Each number is 128 + 24 x the weight over its row's rms, rounded and kept within 0 to 255. Layers, rows and columns count from 0. Numbers have three digits each. The size before them is the row's rms in percent of the matrix's.

# layer 3 MLP up, 1792x768, rms 0.138, rows 1317-1333, columns 256-383
096:187154109151119110130161155130124097108113144152156102134103110163131116109148142136120089124103134064083164161118112142147112136100147100103108141095131103144136148133170101133111121154099109142135141189119149113115093114097149127121149120133121094134138123127129162144105100103113105126140095127160125168113135101145133114095107113192147129111114121126125136101163140123155124140120
099:103151130156161147108134152163121092083112129100105081134132122099082143136105126137161107128115130129151128124131134094138115116132105144146122135145109114146116136143152139100165139100123138093147164128122141145130145108156103108100102124118203127138094123130165092146139121152065166123142100093151138128124119161100124144186123134129125168129129161120164105142114153107123115102090
118:129127136185135105143163159142113110168121118117111094128153126130138137093140119117158123113104145108137183098115133130140123134148114124117122155112147139100127115114102126087132127109129081148107108132087129160087151168063141134125083139103146102116088156167102112129109105142114143169137147187096098145163127133125141149137158126162112121121183133140107159165076167149153117131119
093:129177163137137113155184089124154129142129119099094139137104102123086124099088163155140121110137114147126120089119133151145096156149090085109128116110126108087130128134123125142123109145089167138152110177105102153147139137106091144177165138148124138144097123165148159129104160109176118130140115121139137109128077123135122133115076121153134135136157115101147111089120171144115128063118
098:072136120128111123114130124102106121118120073095166122114092129165149148127130153099124121132137187134126142123130174152141133167135147110140142123106087150132112164089166161114151122166088122092106152125083123130137129092089143089124104128127090136128122131158142136091107166118104099139147133107113125112097162135086124136115125145148118119107147101126145149161138108156113127119110
093:127154141152094065104098078124121172091139110124095127147122149101114108102126120125147158127116111105145101137146156105166142130147104105126132130078139153141117151136107138072148111161154162105115132116122113086157138137120111127109158123117110088125135096097128108144080137094115102107153122118124136101116118157126084111188161109130136112119180116107160126161141100109138138113134
109:113100111160100138117112144112122163065112127142181139132133160122100140165133084162077145163150112117148121160121135141177112190138098098152114124120110089120169132106117174137135110124108108128106120156160146100125149140124126137124123141132110091129112120088151131102047141120159168121118135140117124106114141140140115100141141136157179125123131134124129145153145090109104124143134
122:152090102189143092169108135110135121136146097083102141103066110127095126123138057088167090126132131111156166155116093124133108144134142135158094119153112118128121133091104161118134170131149101136159129098138116136094091098160130115127110102162104123160119153167106129140126141122124109147201138110114126144074144126141158114145124137146129083092125121109108108115099163154118098140122
105:177104121133119124133147117106094127108158114105131127088084156127200142141153133089108147090143119104140158091091117167128126129100075159151112132107117147109134142145143130136108124137111093114171111125140115089125110169107132113133115092111100174121161141129120146109149083178172099146144114121125096074145122125131130100130152137152132112107123148150120130133082158153125132099147
097:154144112142139167146137137135121149113137125141128112136111096135081167102130112125150103115119152139158134113129139129170125069108118106113152156144101147099097144099135126106169137116116093128119132115105108155128115153154158172093112112123153145146090115104135141127137087082107174111162156106106094130152083139121153078114152118150147146134157114091104121142080111144123076177108
078:136145115132107101128136112149106098182139134142104154171153120103115142150082135118171173140141106112143096123153114125148176152153114134134093146150116109125104152148141146127137127140160119141155185125143134157078121111133111164143090112125135135152169118125110096144144130136151122146134104047082118100124076141126134131184132126130121091157121108126162109128124164171120123134171
096:115118114098105110137113106155135135134146174091164101143115107137126116090125171166160120129120101117106146142140093146147131128123117126137133103171130129133095117144158101155198110117113095105145140142132127122094111129118090143108151109172130157120194115144102189140167164140131120150124103103143146089121122150124126151119126107160114118111090129095116146186135129140163129117152
105:128111127092120112165113124127152140092139102123123147145124100119126099101135105104123099109184120094117138143101126137105098157131103148145117068146121131118116179108128091094117117084122085140125098188133152168139130142103116127129165126154066103113060104102100153133124107143126116142117123105138141141155146127122123138167147129116093132161111145092149117117129117112135097089133
087:203116129141136120097134145128106136097121129107131147124150134138104107121091125115161144122120119107140104167110138131144143154117167114145132155103167113124124107142148116124116110151141109147114119168085099140149127115109144149156123155144147130092133174152133082150153157129109184132139098120112128168106131130112096184103125122109155129138143137097139133172148125106115133130110
111:134120154202155115113137163143156152127164122122106099096142108161168139130130147082122139147147140157134115139132100160076138170101126179123138162129121133101137108092129142086153135142111071140141114115084157115113099110167119153056118133140125129102141113147121116096142163118124149107128102166103098126141124126138145141132132119111153161090132119168178104109107136116116201156158
122:132184127095128117087126149096116127108154125077127185112112165129146147133136165134074117113099134098129121133190124123119099112124144096131136160125110146142157159147098137156083126155088150140165162158127073108166169149136146152153122117100124136102139130136131124104133094132133102156122171123104145119122085138111160138099114090132106107135116139122093106119144157122136103125147
112:140166140105113122109146116114135123135125109159144132142120114105100110156152093151141107127138093172126177157109179119128100138138124089126106084122119130111128118105138086106126140160178116114095146063117150141101102113080128119131098146119157089149112132157161136123115113093115149161100162129137139125121111144152086109159150153119145112177103146071114138143091167100115100139126
# layer 3 MLP down (transposed), 1792x768, rms 0.0572, rows 1317-1333, columns 256-383
103:102132125125108113117099095134122098107089145087110112145102117131134121119148131117152118101158097118122151143164143079099165124120161180152127099105147153109126127117141114107138118120125133146102116102130164135140175088143120135133170099159166108115132135165120121079141133170093164104104080125129096120089117181103130128108108107123146100143102142138134127151128101123121145145132
096:113116139139110111164104149145104159114112118178125103138125170164132091152150129097127108162077169096098202134165138140134099136141150153124124111147156149112145170137134150111117143082122136105088136141163132060139162092173138109156107126158096113169145080121127146073169081093148135143106137112114102158121128151119143112173129080170153105113124111162088157151176135126135129087114
106:136097126141127106121129141144160191149140160091163121125127123124157152088121113093134143134144135113124114136103110131137132144120149109139133161137108142103144132158150106100140117144106083107130146152122133111091098129116115109114139112113146120120156086101124137098117126139150124141132123152122143132136139115130157168129122056138099082131145115083164126128106122115145124154103
097:107083139163131126167187122126178099122122111129127140124135112148154132102099126140122152107143115115104150101144116146119129112133129097116124101183116152146066100118158077145144105106143078131157108161143115126148125157159143102137119141148112139131129117144142135121124142166138119144114121099141140131080088136103075135111123111145122152106138096140120127120145168121132114146103
093:127120185117118124083117111151064124137165083106118164109142167120146127136134143106101115088143118109172118130139164155148120165128139098126116129141125157151120153151138108096148126154130130143148141137113112157098145119165123146133092128136111103140092112114088147117134174154088150136088122147149120130135184112151104177149121113141146166118130159093148071124151118096137137175082
096:126112122131156126118133104151093155180148086093116150137176150129134126138127126138103122124139107131133100130153109115089167137119140152138152148083107157138127139154106132121128094143121102145115088146105152090141163160109125183132139151122128135135126101144143098116131134084115106128163141161133160112104122173125104121146131101114113135133137115120173132153157109086093105120124
107:143125167103133121134108145099164148110133122074132118106092137126174097097117128137106157116135171144140125164120123149135156120165151163141152135150139147138096164114166141091165122149130141118146122156112176129131124132091124118169070113114110107114118114123143133124108114098120143144152152134147123124153155128169162130137134125155072166133119129152126127107107123077070132154103
129:130104112106131106182135136119105125121133103099163083138126123081084109130127102105110145126160165128121145126107105143115140150119110084144168083141134174094160121126161140120144161116141120167119160097130128125118085140110103130094118121139137138136122130148099129164172122091137115132106145142123143127036081134081120165118110174156105112074114093153184104142132119149142104117171
097:113104093129134114124134072143139136106092130141162087130116127145125137157106137143108136120100109110133153121143135126143123142148176143134112045144106150122128114133111147146104158150097116101119086116158144132146116154182098127104115127100121140135109106097082138140069127167119149110146099080118120102072128116155131163103160103115083124102142154137152158101117160114141129173110
098:157153162129129141087113114129108115153156179130132095153145093099147155097140174160123137091134142125101138144116124110067192125116156099110149110126128184131140138148141151119171155112111159135140127058123162083150120120107077104135104132094135115113063162128162135144141137159110164115109170115098164127153146100138122133109090087134110162102111104129156112114151116151117131134122
094:134103121126175198116147096105102156132132148102158135123145132135120144121117141144111141112149100156136130097132125125105102087116148129082115162130182127143148109127126147131173121131169146162136169110175102149113136132133090149138106127162110135131150114138118127067105117123120136105107139117099161100127164138141085132111119143151145108174115163127164150100145083090137113144155
105:114095108121122147111134114154097167107131141103124094149113177099149115110124151105160101126142128124161149151156128153157092120133134143159109093089115147119128160178168142149170119081187161147104150104140151135158143127127099087086104129134149189110118113155135098151165116109112181114150139148152169170149156094117122134146132131115101105154101121155169136105174141171119101128121
107:121123096088144126120155111113168114094132131139146115138070126142152085102135162141097113113126097137090124184131151182123108098105132144083107090147116124147143104118129152093108127142101133129137101141107107135138145111146140098142142158176066134133037101113152141156128136156177118175074118149127154139113124137133156122107145127163102116133145114096139143165106135151113128137151
086:153141080154159134156167129126123147146124114131157105146092131077102115133177115118131099153156144116098142146154146127110166104136121157065122102086097115151121147093086122137109116111091132116088134150110143140153068142088135129134140128099165097153123158139147127098120110120164115123102176104140144119108105132174114133103121179124106126126120144169134111111135147139086172142039
108:128171116172127166087123126160152132088098134136135119143156167118156065133090107094136121098084092132165139093143130146143096164095121162127128141155134143169104149117116120127132116131097117095115175104119133105132123156153057128051135163130131103106158120137152127113129130134111114129160141102165152164213167121120124115162150119122124080150150125152170118108128093138136109157119
111:111134126110107134098157087083105142141133153113084100122127143152128150159083124139151136151165072167134142134148108095137075110116119101152124136115145115092098144108138076116146134121134150148121177123147142145117134117112094121153123184130138143123108133117132240185127156150111160127104132121120121104158151081123080137143130134154112090132139111104127137145078126090142098161125
107:115157131104123096163118177116124161145091160153123127157130134139132120131103149121129123156171131167118127111161122093112151136147102125111136131151141147135114145144156181145117144142112146145123129119156111137122191090145137135093138174104101176177137131118109129095140146114129153136066123113072089119112105147172179122134104106143138111132201092125123175074143111106148128110144
# layer 3 MLP gate, 1792x768, rms 0.131, rows 1318-1334, columns 256-383
102:091159130128113153116093135109157121111110136165109133097128128076133107113096130167154093111097111062143130104111106149172110120138115115153140167152167128132143172129174155133102155125117143123091162137105120098099137103121134118147123136141116102181113120091132138143113106076126144154146138128170124150176131098189113111149138107105117116174142116113133142139108149104163163153090
107:149151154136116144135085190162115112150147152134086140172170164148102130158149089142147135132162111151143111146105114140078155127111146110129130111127130108121128131139103104129106141093153111108095116118112115157114107128124107116152153170138100174168159098095125089124149098097121150125119099107149179104117156116158137120169147149074154120135143100108138117192132088104151205120157
103:104060168104108103143148169126112170143120152100133101170135130121098145164111114108121121133138083142148081113130117095077110182159088060137129181136166110135146143153140138142152132109136106148116156115117106138129109123134110126133128156115166114123153190093113115136093155165153134088118120140145139151124125169099096109086170148132155136146137096124166127124126118109101119124100
093:130118168104145118123122153107139139080145113132183165128118129118133129099105145081138154149128144119145084133082140114104095101104105126128128135138140157104178138142131134102125121136130117161122110111116094119122155095146132136123096157117158130113113138126094158135183095120124098113112125139121157130123135122124097110165131155079110134111192097124144117145152109122123141180136
093:101127121132120133094150126141140122155144161144134151086094095112106103147151154126083085144116157141120132141091141125113133119097126177128160110129128102143126106103114174151136121131105133148169138161126105129085095157112154158128144108081135073114146145120162147130156121162093116056105107106141184080152129111114150112159149139092182179141098124141115114145126072114106114119101
101:149136151124118146132081095114150147161169104115116136125149163143086120125102154149127179155147072134109123146179161112140132138116114128147123128107085102110145140120168148081134087118163167134122131117160137112106124144066124150113153128168115157147111108127181142095136168177146134130126107110111127120143096102103122155099173096168160127152119139190159150131123094111141086177154
124:113146135089151146122157162147089099116131148151122123123083158164142152144123153172111165146107110181165102101154135097146161119119130108088097170075120120110101148158141076106129127148123169147151115136115132123119146122102114086161126166155094156103141097076133137141118160124135173095130112105150139099164083135135147132113134075128135102123168143110130146128092106101124145110145
099:120144134059137123115175118125095112086105141117123155167130131157159126170159128131111103142116118095113112145105136114145128115095106109116135146168198137103100123126132148114153118095146115081133160119093134117128177141135114119135126140104116102145118090179137156095114111130124155184117134133139147149105131101142119084118146133117132177116153130174153106089152132158138146153143
095:114106114119132098116134124134137153127116179164143103145162150155097148172102152102111151156147133121133174143127134153081122158183131117129132081132096159084118137115132093153112123153085137117134130104145099105139139130083106115142098118111114108161110111082137119101145136144129137131171139142128128158083134069140127128125101121134108156143101109117132144129123125119118168114135
104:103124095102146168101117125108094156127137131104150088120082115151123173169097124136097146122132133131090134100112131119138091117138144119109188172138155140138172122114148113176155099154102152153116087127118113111107137116125120119134184157139119137135109173099154159103120114133125145105132137179137114133121136103136083138086099122127139134139135194123123158119091149139167131138114
102:140105175109120100112145136150176129105137127096143134133109129187136150097167081147097098165095110110088129098134092138138178126118105121120113160160136118129132131130138076126165118148090099113133152156138109147111087143152084134176195149148104136148165116145107133112140109114134128154105141126087121106184115124081160097153125116113129106123138122123118144145111128146117152094154
096:150125105180136126171151070098135132127149163100107119124132139119092168147134109156150139108126153116110146157160189140103183122118110121125126152143147185105141106073138147131172122144110153091155147123146140131129138120201133111103143130125139121134176110121140129148149119130140185125148189144117112139135096165111109106100121134183127129148148129157144089134142100105149134096141
083:093110116129109130085147104111094146112132144113152113130097149130082122104146060124184126070108120126148104094099093130122085165116100100176158153144131140125140105141115115121152122118113139137139149150148116082124125133107124079120106183157084126105125134109111129163119148132112144131126114113125147096157111134161123092155103168095118116132177110117129120118144116120098147130114
112:145147107159155122097157114128122112152172081121171133150075130172162133131154151118126102166125105114133145131179131108127169135154140106071144161112106106102109106131118091070204089127119145133176121118127142168161126102139085151119148124140146150111154128171113111113138158072150134133101120142132134174129091156121112128137145090098163125141134158130128134122120115148168139129162
112:111168124139120149093115175088111114105154115140127163168121115150118079118126116153160164138112124145132101152136134110164077122139156123145143148146098116114118104106123137155104127117150107126097148141146126110113131136163186138128152153147095135130121099110100138117138116099127111143091133089096139141105127078143138111140109095090126110112163109099119132129143150137163075121159
108:143143130114117156104133147137118110105143151135122154105139101143111135071138155109086147153097117073094097116120107126108131128095176136136158127142129120137093155138123122133108129105111150119151149131114135076110168133136165149135078111156077087115109115137089128140123140143131102130149124112118115121158103138119141108130116075159113148079114136133134140168119090109152158089115
090:106139097111127119125169131104084124140128101120139140117110150126104130138116145151083121136136153163111136117143139111158143129142152117170185125091138119129122138169103123088142181124137112107119100136138179118110109128074165148157099153165134172122136132154099123129152128099131158127112130145161138121105100126162142108127137139162099117183135148153123195099109131102149113130104